Weights of a small transformer language model: 3460 steps.
Each number is 128 + 24 x the weight over its row's rms, rounded and kept within 0 to 255. Layers, rows and columns count from 0. Numbers have three digits each. The size before them is the row's rms in percent of the matrix's.

# layer 2 attention output (transposed), 256x256, rms 0.102, rows 112-127, columns 128-255
113:152144131127111135124127135144147089105173138123092106107097130102113097104134162115132146165129127121135114153180183069127104108126088153122147127127186118171133140144161127143119131110152131111136126127133135159117133142172133128166126138085099146114102103153141081114159070156116073097121106109107152123132116124100129111136131183170159124137113148124172157161139136160142124100116
099:113122124152158117133110134127130183112129137156078081116116131129096105096121123127141080176140146087132155094086135125152131139122116110110109129132178080161116106101148146114098084179125119143131162163148114153114097125128151115166113097125158153105122151143126141166123123146120137124136118092105109125132139137173138124078124112138141097117099077109167121156135110111154116169102
111:108132082086177102146115179114118126103124136085133094137097098109132144140142110156120148121163106164137138112111139148145151149171127086141169156159156114126119097111074118165113121131136122097151133111153137115136148122125154115143117097118071152117144129149122127114128130166153136136154108136097117134078085128126132142136097108135133170180104119107152127086140125146107107121129
105:118099132138116099070177112103132082094102121129134128130155130151103196130134118132166167116098133142070152101088138089112130100135111150123158122120112145128141121136164106100130149125124105134134136075129128120134148135160134119119146162103128114164119147121081124092159191146119109118110134155130144130117117137128176110122117128092120137121130139134122137089140109110110144139182
112:150130123127107116162160182160153137152111157106155111096105123122149127144142142093159088094107087110143134142137105134133095131144125151145111100118107091129109132130118118163070120133129137136101098158136143144115124120141141115083149101125105087126088103127130151129086084097104128200093053121130158116104100170126144171114097087111102168146119147093161122115140121117139112134129
099:106131122086094132113133126121103128140113113094120100111112097168167147146093132073094094094124128130137129138169131183146124114160172096093143092112137168136097098142100125157114141117131136129137188146078125117086084140076134122168141130100123156153151104073130116104103120156128137142151136156086106138144143128111078135156160115119109163154116139083119120113147066123105137148153
104:130106161191135140104127132140141164122187143169144130146135137110164125155154136138131101177143152088145136132149145112133137149141138155140181124127123083160160120138084157091128142161128144178125121152160114152121113139082136131139105108133144153161107103137087120176153111111157138142129148128175120117120160112143120096105176145150111124124135140106135115122145110150137122153081
110:110166111126094103114138164129129140151160115098152101120118114118141134090138151126126132084156117149123143149182156147098125092091131143167132110135103157095127092129122081165107074108120094101114149119159124128160124093125167142146089150144103129097131135157167120153149172102127147115122109130126135129101118112140167163122107144127106137125140160099126127164187159119124112083141
105:142103123112151139152085142107150161138123173152113114114161120142147118133155116102138122125098146137161150127119114122131129084150134105125116150117139138130139124087131131157148128080089115164121156102119105116125066108104120154124111103137190145140096134143137102139138142155164143144158104168082085096168140121123150108159098130101096123108154148109113152153128088107163134166142
111:135118098141124132110136195097099133154123145102106117124122145136115165132120135155152149122090118151105142107105115119126149161144126130095131132121133129115090102095138122138160112104152133103140070130122168088139135133071154134081160119159179166165150130167132141082120158140119161086142118137111077120158110115124158078152115140124124173083106117140107131135137114112106126108147
099:086111149103109150094135144132121130171084141143122146121138102126147149151110146139146135121167129127158137118110142159139128112111078119172130154168088096114091116107124126120098152127094122105125140137156111153148124133136130133122132121116172153106068123084144203191135152143161091124117143143095168160140145095128170124156149150092139125088107112112097149148088114126132140157147
108:092140119090109130134122134119175103112117118136127117110091153134066133118158127162149123111122110082115127139123130143152109181159105142162134161156143130138141149151100113133103134160141116136146158155136100119135160137149144129147087122104137109120087114094126168127154116131101161161091137124121126124105108182147136095122142072120110126099111083107127134094078150158128112111101
103:136153129114088139147164066156144089128107131154093108114129142116143153125114173119126127093100147121145115138152132164117154098107115105155102116105085156138137160142129123137134122117115133114136146143128078078117121124100158116134146136128168141140110116110102137146112152098158158146120157166109152113157149147126154110121153092116108141131085148146124114093082102108120175136137
107:152121138131112118155080130140130117126122131132089157121111106115120098127125137131120127111107110232136132109140125146095123196133149105150134139125168104098098111095128102131171102123137101131135153149105127164130132160169136136178128135117122144112138133109149153178112137124110157127124129108119134183148142125127129127142126158128109105130155085080130138145102149122142175154108
103:130100132124161115161131154151121132104117148163075145154144110102132129128137105101151143131130137113147165123089160144146111143104068152111073145120150111184142127126099097096166164143091122088099133157151092122071128131128112093073127119103123116147112099148172095127154113122117164162164123124123174130130097122116133174186118113108142163106140126161108109127159085089122143088137
096:107084145111131151126093122097119085110141137159116116082104138119151123153130141136128152130102167176082144124127110128114138111130182101091105118111129104131113119124130140131132150087129105128146114128123094111117112140073154120126103114136139150120153108134088150102134155092114157158119091142118119077127139093117095103146154145163138106110128140132103120125156082110087204127148
# layer 2 attention value, 256x256, rms 0.133, rows 113-127, columns 128-255
097:087140134111115114117127132155110106126118147137194169142125163156122124127116131118092132090170145109157095145156150154086103094146136136172139166163100178093166124148127101102141166106155138107129123122097160139160117132143113153123150090136137130147124143122108105106116170116129113161144123150124146101103157138118151162151107147127123110118124121115092130121123168123093142089142
110:109093161108095109127100105154115072107129129152134119102141153110133167140141102119121101136129176121157127143140103139106117143133140174142099109124109155097129130132142151072152143167139150176134111135103139155094132102121107157115157165177111107111100104127116121129098089100128128150112151118160121123169126130092123094102143138138107109105132094117087093127144112083087146149131
110:132127133155114147153136139163117148142118105116156092149147148105162103105124162122063099120098114103159096123166117134107104157133123114156156118114124117088107144110123124143142140165122111102116122153139127081128113152096140120155098119153163119103139115122126121145129061115110130093121102071116159145129148097096055121103161122145151113106122127140151129164143164149156123116107
113:108081183118123133087098086083127137122125088139131118153139100137129157147150120175101164195115189141128112158100111118133158127118114153108116142141114152158162096133127129079174125148117152151129152128123117131120127105128104122125140155161143158104151133117166095144151146116122153058166167129118126135136138099149130120139151148108133162108147145157128133122142156069127127086098
106:156134149141150079134127113143140123106160166174131148152160142135161134128158127110151141134128107121097139119087129102123113158083087116128102158109117139149129070143143116115125123140162123141094092053157151074158122137160098091129113191188126149118099090169155162135182166127157111121137130101141172117142089126145179155101157105112123109109093092175108129107106153137134136136101
098:135107114138124129158133121148096110117082075119139133110122145150097122103134118114151135090116075153119118107111143145129139119139122093113095132163122168158133143164100113172151090120116144108164148106112154143190146163155130145097157133111099144116161139124144129137106167149109113149127136138148121138144163112129090162117135125127129158147106095144098126115126100099079134084150
103:136112175127118156150116118088129142100148127114109180153134112109165138144127115160138124161149155124157129113097130136142155151122130115134133156132123120123131117127174119109106184141116150153134081144128147105109111135090118110114152114145111142157141100120130123147111114116131105115108133133113092141172149154156110112151130126131124150113163117144113157102104152115130129157159
100:110168158149083106098140093148102108118144123093151151113128147116099144164096119135093157159176121128138178125151149133119122183128100143091078125121108116130148115182167130123124077160148150092098124141127134160157153142145139177136166131141140115129127099118125121095123166123074111097122134132174150141120130125144127146118120080160128125132119091131154130128172168140146095135144
108:109091116119163121148102081153166147128074122127154140144101155172146101113145116110109092159145147128140130127135117156156142115128118120122108112149144151101151153155130126124078157163120133139131156098160095137112101111191109119176138125105137087089139099112102123175129096135149111132117117122156155123157142131155099152123138120154133114108138149131120132145149140121176124097142
096:130133101187125134111141132130103109092150087113139143147145123148104090079122114114117165168086145110088171144163152083100117106182107124125180127116144149136167126143156094133116138149134176163155128113109165124119118132108135114130126122182111103147107155142139100101159106115081127133107126152149121115073145139141093108125094135114103105124111117103156102111128117138118105110113
110:156102121136150107084128134103091130092148127126150138137146082097155128147119148102112135169147139133172139181166140126144138083102144090120111130090122154089131118087101145127129100142138152180115115108123118153117106122115079115158151149152133113137149168126148106130078128166119098108162126129119134168112107141107137147139112167097150154130094139130121163153147142104162130116111
106:167116106155130161070115173091108141096123100110129157113136105134136119133123124092132112148125158138116172115095154125172119162102142123115176174123144117107087088101136133126118095180162162130140154121167128149125158113147098151109110134152128075110105118162171159146158092187114100092122118129121123137078118133134111127102138148147137109110149096128139135138122120155158081078107
107:143159122119145164080164114121102171152135162132115102128116113150123146143123087146130180119132156100102122149119130091138130076106112193114112123113115172158128108142143133129119182113098136116155110127149097102098117136084113154149114104132141095126112113108141109106085137154091116140132142179118137087093115126137106132141093103117118135135088150111121144112132124133157126141144
098:119160126142130136075092130103140137140088092109124139139121114112149099100103116155120161145129081108168124142113128123120136112149186133109118123116108150080120142149154137131141088099157118170112104115112180151125126133162112148156099114164144150117164135138075150116109146130127139116127103130148122116142181143129109131156068122110155105116104111102147129150117134117119108125097
099:096148149152121111149151116136163150138083171090147114156153119134102110095095166154155131137117082132153126124165094120149138126124079153110099142128139122097159122124139122125134118168105118116166131122134150147087156115147079128145145107093117099114094111105130148125114149186125128112154145106133156120137145138163142108112104148122114094130106148130196150144130159130140098135088
# layer 2 attention query, 256x256, rms 0.126, rows 128-166, columns 128-255
110:090145170182136132103115105131118097111091138142119169132121132095126100176105100125137118073138076169161106108106090130120115145130180152119113114124117070095163122130133147119150157109096103160099101146123153134101150122150113136159143143120135135143156135119140110150086115139132130179130133113145155143148138098155080061154185141147153114107117119113166150142125150168108132110152
110:099166138118129130123143191151121152182128105144159153113113162123145110136126137106084097103106158112134147125156105105120117161125173091097142165143151168075129104150122096147123147132151118108111112137120147113135096151127096118151121111099122166128145120106133139100123155129175130118115097134142119133076159094118126091087090140151121157109168111102093156138124154138132116109140
105:142141131100153119119167128135146129130112087132114167106098119135089129144146122147147144115151150141165152140107100130134112145121111144153136129103148135167085133117142086131122126130149104145116157109142126164121157084100111162127100107098120155133103150121161162118153106128127133127161157093124126086110150114158120166151164157161139127154153156177125132139124134112169123116092
107:099116104115086146139117141097147125138123108145142143119119096137130137134122126128131148077134137136143130129118128059121179142134088155141116142135138121170122090148114132123078158147110124086103118140152161155116144139134126162131072052102128161142074110119105132122125130106120110145158125123094115088113102177119105110099091144126150101103143117155157131115138137119175114129080
116:119092121141122122119153126110091107141131162133126134087119136128154113129148111075131139130101104107130117131150104142118114133142126129116110136115129172102121114123079121133160168119139125159104137143111134073149086148109101186137131164111090092124119134178111121080129098109153167115100153160120152140157159113149142115093167120104155118114131118093108108126182114151126095118119
116:111122145143076136160121156121122099102107124133140144146118143141133121111151145149127121121143122054111112132140113109191120121137158148113139139151082135144112181102098122095131196147114167141081126102128106095125166139088113115102067132171137134146087134118127104130130116116105143141121138169138141136145138121139149129145094133133093159091152136123143119129176116149121080172132
109:101130087113094113133090144134106125148132140102147096069144108130150148105097152141181129147161148091172139157142106096104163149149088135155133141132134115150143136106151108148093137166122133134141152142129102159088135168105141114150179148107164149158117157141131132099105120159113116143098147145099115123156124149109165154112111096153110130130171139110064134114142140104138140105126
119:098150105120132103142139099124133123149122153107142129106091125177134144118109112135110138095145118121123150140141104108094076127110134167133162099139092137081122155181113134084085143173099113107135128121135141103156134109129130168108148150166142134131099134106157108144112176152124121181110134153143182111110130144102119139106159126133146148174077132130110111115141125124082137120115
110:108107127124150140124134116091130154117121126125139115168136126105132106131146163119127092107149143177167126128132111138150133100165149129132128147139122103095125169171108155124095094141138087155045150135076119141136138169127112100133123133116157129145096175134138145090134179175205152134122092164150141087139136109111123164125092140132130116146162143138116114120106099130126091129103
111:129094117146106136149134126131131062158120111134112125128102139130137150128146087135130072119141103111120111121174122152102106124153148089098120128124148121098163148133153111156139109110164082116125131123139152121121135117132106163152097129124125137144130118110096093147132182105118129113118111152108098166114086093143085153133089106150157175097134147127118145148084125116105077103157
125:127112108108113146097153151132163150132135089119150125135087119117102128153096125185086146168132097147088163149141137067121140179132072159114117132162167156133137138164178130156143089116144098082143105131147144155111120140147084110094144135110100125108109124104168120096121106121135121160119115095116175100136122128140131131095119111133145127150147101094119152135082133121099203144097
109:105148083108175118163129104099138126161114112130079138164121122135156133166092131058115114086120142124154139112146126153145115168165126130137153118131152132111109114116156119160072139113126152130104161158105144142139111122091146081115171104089129121129161180112133104151122088158150130122133115126117131145134114175077173098165143131122142131152132143137145112153129161120137157147153
110:085153128142145130073156166133089141117171156143173119136132125137134099165135120156136152112132156138112157100171141144111134123120176135136122094139101154135120160170122136109141104109119144105092156145154133156139141109136118139104132113116130077167121124094161145086058148128157141145140135138139103118160088115112089107125125149114151071154117122156087128115158168155130141133113
131:116147158083132159141117152155146166155179113060128129091105130122130142105153099098099152130122171162178137126077147109099126109120153147116098135148163151131101160133133137072126081105106122133111096131152092140121146115100110136131146106157117139165146130125168153092149109125116133142147105099122126129104118099162085117133137142085145116138147078182125094151116128127127132111103
111:143127154132099111098119106146106121099140122120126146092153127090164131127128113100124071124138101164136126130085149128116120110114111163122138125134111122169128113112162122135090126140109091135142144156152087154096163128109137123167130129120144133167127119110133123141143106165136120139186124139122069141121133092135077078133126117121130103179110134106172125125148171138126119163170
105:094142140132131122093130115114137134121123098135167115146150100122156130139111090126124103158145086149117120138127154160122130112122136176161160139095113135177102161086115114098135067176143106130125140112123131137197135117088172090074122099135104118145142141141145178129094110124129137133126146091138132151122129124125125095158112106186129102137122139109125086138104162105100122178088
110:100102136159106128109123108112136108134105116163165132154138090144128134158172110122120113145172121163164135096085142141117139132122140135081144096142081127149156141093142150124111118126134111139080197124131129108118107118078130150110146104110094134124145156114174168060128118100120078149101153099158125116093110102140171131105117112123154107156162116122144143113152161120086117124142
112:148110125150146125163133124120123134167147172129146086133115090114119145126109143158130110147135145106128120142123156153111126139139127131093129130126095171180103146133105138129075098101121126128127115113098136129116101130110095160113109129124137155101130122115077121132088142127134108119125150091126109100122131131117138105092090155115123108141133114087146129148142100116108107156073
118:144095153120129084153124141142139123129110085113135157117103126204126129106123141131141157107130136125165143087093124129129166163127117131102167171142122145135118141157171165123138156136124152168116075099101152115205089138094093094140115076135162145121177121115138128150120111119130101139130086059113112119115102102119129119136104111104100137153106093142104181135143161078161163117113
110:109159125120139140124124079108100173129113103101132124110127095135108173126122123134141134164117154127113128130098159153141110142106117139125134109107139120151108183171135159119147148128111127151162122080112087117149118136109153146120137144138174125133152144176171147104122162124134107164142123121156164127116099098150085108097118161152140120097153128151160160134088101129154161173117
125:110121128124119136141167141158102120124145136145136170079136126114160165125127084133160110110106094177123116131131137149098159123132131106103153151104168130140113089107107138141171150144104103143111062078113140136149170129135123117165147133141141132120129133149111185112170105154078169087138117152099097086138113135142070139178151137114130153116121114121133104120141086164146089126103
120:138154152099183147169154117151123151116143139113128131100129130047148106115153088117112112147119139131155144189115107170122108101148077129129147143130144107122119108138113141124146147138124144109102141076132123150105165125145104125126121123115142080126182117112135128154140127125153119123157126098122150111173124119157116157152128153073141164123133170114089128091139123122110118124159
128:134126148179141122160140153129140122094136143137095193118111133138120120112179065142160114148158105052119128124166099180176120073154166144117114149113101097103136148157122109152079153149125125139138135116108162116097204116153154172114116131129132112124130156122142147105133101138142118084100151141138089142123155139152091097162150112148137174138156147114127186115142166133139107148116
117:127140143108126095125115115143190106108156089101099086147097177127153152104129119151154157163141154123118135125145117096118125148096157149117123126136128091088117146144089157116145143140095171111153126109141137156147131121106119156129145133119091121128120098100122148151142195122104164087147108119101100096145124138110138124142122159141146146129115124152157116120079138122136167139174
117:119144210121130151180157135148138177120096110170128129124108150150125138141109092156123194167129124139121128093156129089100127097137107135103113143080081105118127107099183135152127126108100122108122139125122137134137150171121112153090132119148172116113090143121103147121135111094160123096144133154120164158092113093141145109088142131134167127116135162128105107147163149138115120143113
117:123128158145134152195125118162082141149141162126094087186159147104127146109147100104127159090135124188138140109143103121145160119112093141138129099127175166140120098116116120073131143128158131103134078122127114129143116102139105146140138104081147136113147131186141180141149119108125128095098089102116122148163115119089117111142116160132127135128123118169121106114154117087141137147084
107:091131158128108167102103131119162133073177157122136149121144140119119166120144094131153141134130147098140132120124184124169157112101119150092092102102120122158160141106095100096120080130129129115121152150149143103131133153129132104130142138094150127167142111124114152131123127108121169146141104155116117121146153109157137139127100120167110113125143099098107154137149180125141121141105
115:129133100111123111133129122113105157122092136121118151111165098124102167101145099123162153131099155108121137136126109097122180135138149143173110114103147146137134120124135096139100158113141095089174131147136154169138132161136111161147164129124088136127128151129153119157122128117148155121099105141149155110124122157091174107120131138143120082164160162126082107088108129113101111148149
105:139154112123125158097141128128134096118160137164154150109137137129168147115109071160161148111148107194130102086085112124126091125115118086137125136178109095101150117118160158101185141123105115164164104148131132098139125132113167138089179121117117136107126116148146136132161124106097132143121118106166115154149086146128152100092131138095117141125115140128123141146153154108194114088132
110:143144157105150146087142115186139149202118172131146143182148138106152130124132177080120157132134186122122132122115089154080110137166148107122128122111131138112147121138129104165122088126117152146136126105123114151129145177120095125139109107096108108092114124124086123092100119076149126128139108099146131083113114106109134115126139132123114148076074115120164118128115100113171115155166
103:086116100153118110097110162109144115154123132125098177154142123150110135110135114136112163122113154160123145103104136137112161140099150122113126130118112140133126115109123119103127095156102112094128128125143133142131143148086151193126150157124170147112112134134121123117098140141136171125115123140069101136106136093139116129145116129081101124144159115128134131161149150144136145163135
114:098153124100148135077134145112114148160178134097144085089128092071137145154096117140129076148140122133142121099133129104175147112109170099125109086120132113167142155109127143151119115145106157122128172129142162126102124104122143158129149118107123146114135150151150133142147093128145122153097126101123123127141047102176150131107124152106118116131125122171138136137113130131147095099101
114:142129159138120118117132149116123094121126134128106143114161176178143125167160169114166165146124134151094097095112160168166093086161126101092132121138110099138142105137132110159152113100122108140136105090107106120122148112165110156106141097134125155107112165091124157122088122160096156189090160166144118105111168092146103150181123117132145133138109066105151133123077141164115114133123
109:159125123100153105156110135132097093151139131120099130115161170111143139132122127111099126122113147214124124066129091138102114123094104136098108090068092138130150150110139121103136145129109133113113131131117138133123089120132132105108131129116105127210117108119130092129119128133132149093136170181152128134167116089171102146130118136114175119104151144136126119164093109125110140173102
104:117130103097134131109167154135080167149136160136145117093133142103132112125164117134156085107133115153135151132126126084112172153118109133101152138159129109136149133087148163143113094128108119125139123147155151125177143109130145133144136134135137139135142103157149128130155063158102171160128068154107135098139157109142110135150142126157122135118119116135144144117120137116124144141083
112:158115105162077160117153125134138138118090140105161143118098142127154140095104134086163144109098096112152134162133136134140098136138137141170118127140136168125141116133133088156122117117160144160105100155125136177106137153125100127114131122132171151148109152113130134135093135147118152172108117149086123120114147149142124149153167161192125108127158133113114132151110145127107169113128
106:134070148180139109163173090184118108130120113147144101148134120124160123107132130096174136140108140157149120113126107111118124119118120073146070097135107101128148143141137103121119122110130162135121197127151174127077146100102167067096123088112128111147143113109128088139141158116158094120137118110162148125094121141153138131123111151155104109110125127143156131145103134150115137150151
108:175157097129175183106159141116130152168100118119127103093144098143157079166123157116147087167148101112115105167128137116158098120137147106146119121177145091094196140144155139163139124138112130155171136143138111090120099134120136118106139146096124160142124134137130111133123167130118099142095151101120144107119111108129108139127126102129121117105096136151133134127155136122125166112107
106:082120152143151104130134145085155116114158139137135134162141086131141147130129114100148087150092159135115115142131172127156114134111164151138062137137112122120126170094134098134097118114138169110171112113116145132134140117112115112094120139120115168113121115096107153152148094119076157112117175138124130136126158120134111146113089147098155115118120118117166121115122131124102144140142
# layer 2 attention key, 256x256, rms 0.12, rows 128-166, columns 128-255
110:119088094117178103129088089143139166134098130139159107131117093150143106120132157137138182152123135123117171158140149143124164106133103125127141185128126120139127164145151097156123141146148130160128123147116135119140127116092108096098120147128159123116112114114111122136151136136118089128158103105140131117158149091107082138110136128116096097116105169095130134096140179090106192131134
119:162145148129100138167144128111135128068150124124108068157114098114144145094130162168144132141176148101139125118133129131126063132110121122140114106124122113120122128081118104116136164137080097143166171110128130139139127112134194131110123171115151100131103110115120118196094154124107133142078147159098140133152111139139117075160112077111099108135121117107139124131105107154149155143147
111:128125139079130176107099149145097154126083093137152160097114116115126108118143114164142126160087143150116116107117111111129145094132104160122125141140141159130133114119129142124180130161160089127100119097142113162140168098125119130154148174140083105136098138139084108136159154162125159117158138149093137110147112143125129168082136115119137146132151140176134150148094127138118095130132
107:093129127111133106106109151143154122184123135163126178104103106109114133115175089146125118176135117118101113107176118100126168096132125096085123130103135112088121118111069111130172102137110110118161104130106132101123135126163113151091142155150113118107162104090120133156150106121133144103169176119163138119131135173173132113126108149134102114132111146123180133110121131138133109166111
114:141147127135105080140113137138169167124095101097131100119110114146139178120134159190092166134166146105169152112098150118122118129117135146145165139116161102122153090132150084154187108103117108139168180129154108136153083145141127140137116105096153156137141136143082129082111144123114115128133105109165083145160109124127116085136167101151129098144105135129098130156085157093097138148124
107:085127123165124176116141155115147113113130113098119116122109127109172109133181144104149136126129123113146118156157136140153096106089128123139133106077114095170159145131123110119102118132113113134101110120168126139116119153132143145163169117146169132147145110139119101129128105123106149141112117080148145118152092143133111141155168113140097104138142104118111127094096125118106166131073
117:085186200091102114111142163133127137161198111129133121103150102126093116119160098131131109149119174093129069095126139096134141129145151156152156134109153124120137113118101152082122133099115133130151177136117141082141098132143167119108126146157138136140135142112145178147162150134132150109135129130142122093083115117104135137125128100166136130123123091181160170124086131121125132115119
113:127147115126129121102135123109127057080126122146126116133149125130134118134141148091128130129137158149118136135115114100153151093124124099142103126172136122075099085148142167135136105096108115137121115101104082140097139110153127125115119133110107074086135138173113138104087137113097154117093144148159115130097124147132133073166179124159135163117133137135110136124105144111122160142150
104:127127093116135152141181136164084119124134128093113125128110160123130154118101139144163115107108125108139106164141128176101128133112115116119104148099101142195132151171103151108113142112103172120150134102137115091111134108087148136149090103118135144171139123148099179124091118117113145133141105154145141129112115162121128103144127142116125133101167099133089133127154132100100127149097
108:174114088132112171114121081099161164107132109162138144105122121119133153135139154089140135114087110097111132144086140142152132114143153130127135138091123151147148186168100116122113113144137108166148098117161086112114145158123152117159095115125106129104158117190124153125145099105142115127110174104180156129102126151128111110157128124138102126132120099146123115117150085117157118127121
121:104102145129099072108132129104106133083102132172118124110174116192140159123108091072124099110145147130108106093118164120098122145142169108116103072117159145063095112146123121099132138127104112107111125115084163092155134132120137142081112136103144097154165126165108151155114102119116147151115173169122115110131128136151100105121133110112151109137108119180151169132149112111164108103154
114:116105119127117138100109163132117137138112153119178134144100134111118091148146124104137140148146063151123115129116121108167127105120094143101078107156122101172152149133113104157152152108136118145104146088144134128106128091114101123116088096167150108133126124110171107122088150117118179147127131135159129154092084126100123180132126115153136157119176109113152102124153106165137126125113
107:082112114121166130110116136124129117140107097101142088130112088193118154079149120169093151111124110116130178121166122138138149114151112087143086111131108139139100122113106173118128118148142141128108139083119129113157084120151123122092112104101164136078083158125136148133153144096136102080123112154083122163143142122149107127131125132153107111168128164122120146133118119114128185124080
126:120069127141120143117154122123173114069114154131167172145151105123110138084096168090112108115105099149094131129166104155123119152161124133114109110150150135085121124143131186102120082104161171113123089114148147152112140141163148152117153158099142124121144124113121143110106149095101160154107134170106098146147102139144124150108138106112171117119144114142108152143141121120139135124156
112:132089131097120134107114132136127152145152171102109088133074104128120158137126129137138086148145148121125146131164092184173172130150164122162133122094151094120108111128152144105114154164183145094109119108103129159133154138143169139138089078105155120089165132132155122094146121158111134130096152118135108132169153136149125128128134152073115158117108113063092183116171118131140100128161
112:124124130138171130091119175125104135111145131113120121118137096155130128111118166118173122068170154152109169136140099161131123118134110124129106077136120170076147154172125136118112133099160151131119103134109095098133107128110111136138115128072162115167156172112139127105093193088137098143169157132103148121109118110080138110139192101149177113130073155135103100143107127132128149080138
116:136128126071092146171129146141138096130091165145139149165100140134119130124146162121100100113128099125101080126142130128113105145092129090147106139120178107097106159143152133145111152126107140133108123110106168154115135142159153163082137095113179112161140157121089123131137119104073104132164087145123150125173164134099148131103158063121113177123122132106139096123145163160148165095131
120:154193147113096098157074144108158174172107158120134141121119127152129137142171161126117126152137088151133115118125130102083118135097125140164120121134154109129091141129128123124109164125087104140099127133167131119137154115149135152108163127119136156142098144139147140130153128158127138166110151176126103126135111128149119115158145137095135073106147141114108144152150111125109142159125
122:125143155125131120128152095145144167130155155138131093120139105079157092147154160112111093174165113129094086158150137126180099122117133094111158080137136127091130129115122181133143117121120127136150118141137125129102109177089110098113145132093154158147146100139118135100109107126116173143096181091147141114156118094147124142136160094124133102163111128119147113136115126143156124166164
117:108090093136146092127141129114136109081191121135136114093169114130091115097101100102112159113113117130117089128133153135136134097111131126131100089113142117088091157113127121070108103145148150122117067188157119126141166109075121119132146154148143110130080114091034130116122189113151120105143114124120142123118153141127133144144094125136151148126120136142103112102161124107135107123141
119:135136114111104123124124127149140146129153139108128095125116143084094119133084183157159116156135161113140141116095116162130153101096104136140194152114120106191108118126152140122095142115171147110160145126123091149117135117113115168132141153042085169125140114127165144096118116119160126116118104133120144125157109150158156139095115077105115122136111123091133127129104132125132119140142
114:196113169129125111140116126143129146095100123097076150121130132112066106107123165147156114121115122162179112108105142108144133147132134133106112157120101145113138110101170171156110107112109156110126170125103152177148123154083112161163162082131154178133132077155103113146119133128142130149110101124104109153162134137142161082121128144109127135153137088147120147089127143116115139144107
121:131122159142130115117104126151147118107130134129113114146094115104111113152133159144170135106118119152140096121116108139120172139099090095084141130110101099169132132127161093114111150106109105116118106104179122157112092149104144088158134086109143184152121142118121115117186115151139101123116119101169163134186157095065129108146139131117150115102151123107118112146117086122125107150087
112:118106098109127161087118103110132153134147158173094157153146134154136129104123082132140092119078153125122125104081124109200145096164136098124138113107128152189136164119104183129112096159129150145175136122084116104111094117154115109111176120125118123150140100123159141098118156100129136174112140131110147104135109115095127091138110110116144144148124130152169149126144151106127139093143
114:120122102133134083084135122113143115112135086145147117107104114137091110114156138149092100125127126167120148150144094132136157163087166142122093097126107137177114159180157106165135140123126134139097134144090144166183123153150142088117131109119119146103112126153099086107113107101123093142106114071132137091132091130122153125132162123106150085106119137136178116131131119110137158147151
109:108128163123166110112132130131140118130129155152087124084111128131103090113108133152084134098157135095103168076114100127109084129145169107131127133145116143124109133146143151113154159131147104118144114128137142137114099160139104137124108121111119153110169095112151110142096157153193181102132152110112110146168091134142125139097119130128157112120120138127151169186147172189132122078137
102:136050127125115109104135098142107110121123124121113118160102148119100168090109149136113160133146177142125166125123147137149150120120173129131121129134147169103152117158126121137120128128136119132063119140095159159138084127163133142120114132154151125145115165097122163141120151118157079160168162139102120114116120147131116085074128186104129110098127118148161109117118133126172103149104
113:098086152132088125098117116109124096138146062158120159126146159131115074117125110150134153135172098130147105118114100088128087112168125150114124134174142136066126085147101153128157115134121120131111124123105137103115147153085120106134107120138138136097083114125089135117090150115128142149161162140165115139105147143128134080099135142132113142124112123163129137131146092111102104156167
112:158148125152110139117119123060100154099125147119145100133135128110126155169100166137134167147155119114152119116089095147150173125097126148097156105133143105142125139078128127140157149119106131157139163142103127136153164144106138095103149169119096139130097108156137113117163142136108098127121071080122117094119116133110116141114129110118137116089120129075101133088186146165142097070157
112:189117110114120130179124127137132149132144151140092124097125132148154134099133125124114130167152088134115138143083123141095167101119096156122096147107132103131161118104174135095117108164133117140170138097118164105129149149134149124111097110116131114163114125127100085121132136099091104135152131115094143128136081127137131155115126093075133146149105089070097133148140153191131174159116
108:155142162110136123113193124111148051150135139115086121158112167110128108091123138101148118178190134152090135149136122150168097103168148103110122094124153140149162171167127141090120114134137143165174133117141143126113111087139145104098135166108150173128133125126134120138172102103137113134127117168113128117168149112101162145127137144112084114121111152173150118116138152150135136085131
111:119139148105122187090088133117176146152073087141128176140118076134084138106116157178132119148106124151132136127158152150112144116153153154148119163132146177123111155134120162109140118131130168137117154118141121138100167121139161113081117100139151132173138111122114128150153206138078146124104145134076098106098127156118131136092126115107150144185147126119140149114173105148078157115102
109:147148104168106133135109135113087121130150156127155109130096155149132140135126142103162115137093129107144179083127140143154139153062183086116154124128094116200128092148123128170095136147156139119111138111103148124135126105112149180159108141082119113114104116159093133139128082125137127160116153130124155145124198119157099115168148107111113152153141160082137103137129161148165158147132
102:138119138137148128087169134160146167109100110120087118123116130133105124111125133167133144090111153129141120122151175107100144145094136145158155126126083112117171135083139106154113138149132150186199138132147137113081110162127124140154119130131128080108126142159110156131112133097166129139114126101099118126148097163088129122114177113181167099073148136111072134156191148156116121106104
112:081129162175141139138120143156142091109158123135107130109131116139132110100101135118157124105117137102089082094101120144097140131103180143124159107118136088125123122168103148096112154163134150089131109138123112162124134139152177108124152136102114136121158092168178099104160115158089176145128132131114125087136106111145141106100104173105130111113113121138155130129158131135146131154135
111:076123153125135147113106106143151161135125141095157119148153103097133152149125116128128109134082139144085134100132131115085161133171146185070157122083131149124086093102104125141157118157174138152141148118080145103154100123112128115121097118085137125138135132115136121141131118156113103133140154130181077127132166139110108151119138137158092105136116130171127127082081172131172112118124
105:155180118102147133117157111139140146151117108097106106110158130098121127147147139100081100111139118091138070165146078129123141154111101145132141147131091130097130188178126103155087131126111118112154109132132121125104134151124143109119159138143163118135158145100148095165106147149125157129128120118143136148116142140086140145129100169119083172133138140137142090097117129118158111142149
107:108163111147124134187124122098101151101147111096156121157184128131135143102100162162114118102097124115143117096114161158118120173155140168132136142114135142114090172118128148146115145131111158067111137102140124123107138124149121097168123107146095092155114114127129068149113172106083144129097116121128145158113129119146160113149098141134112140101195180146096146090131109131138131153141
107:160141111141118153108100096069083163108118111107106125120153130072094114136124135145183098096117133126114105098145069119141137093131156152132142056110137080113124078096148145107112090128137141150126102126121160146116154090152126120125124105154121156144153128107162119139130124147133075116138102120132123162162113135165111124161171143131117121197136125101157101085158149127158148136121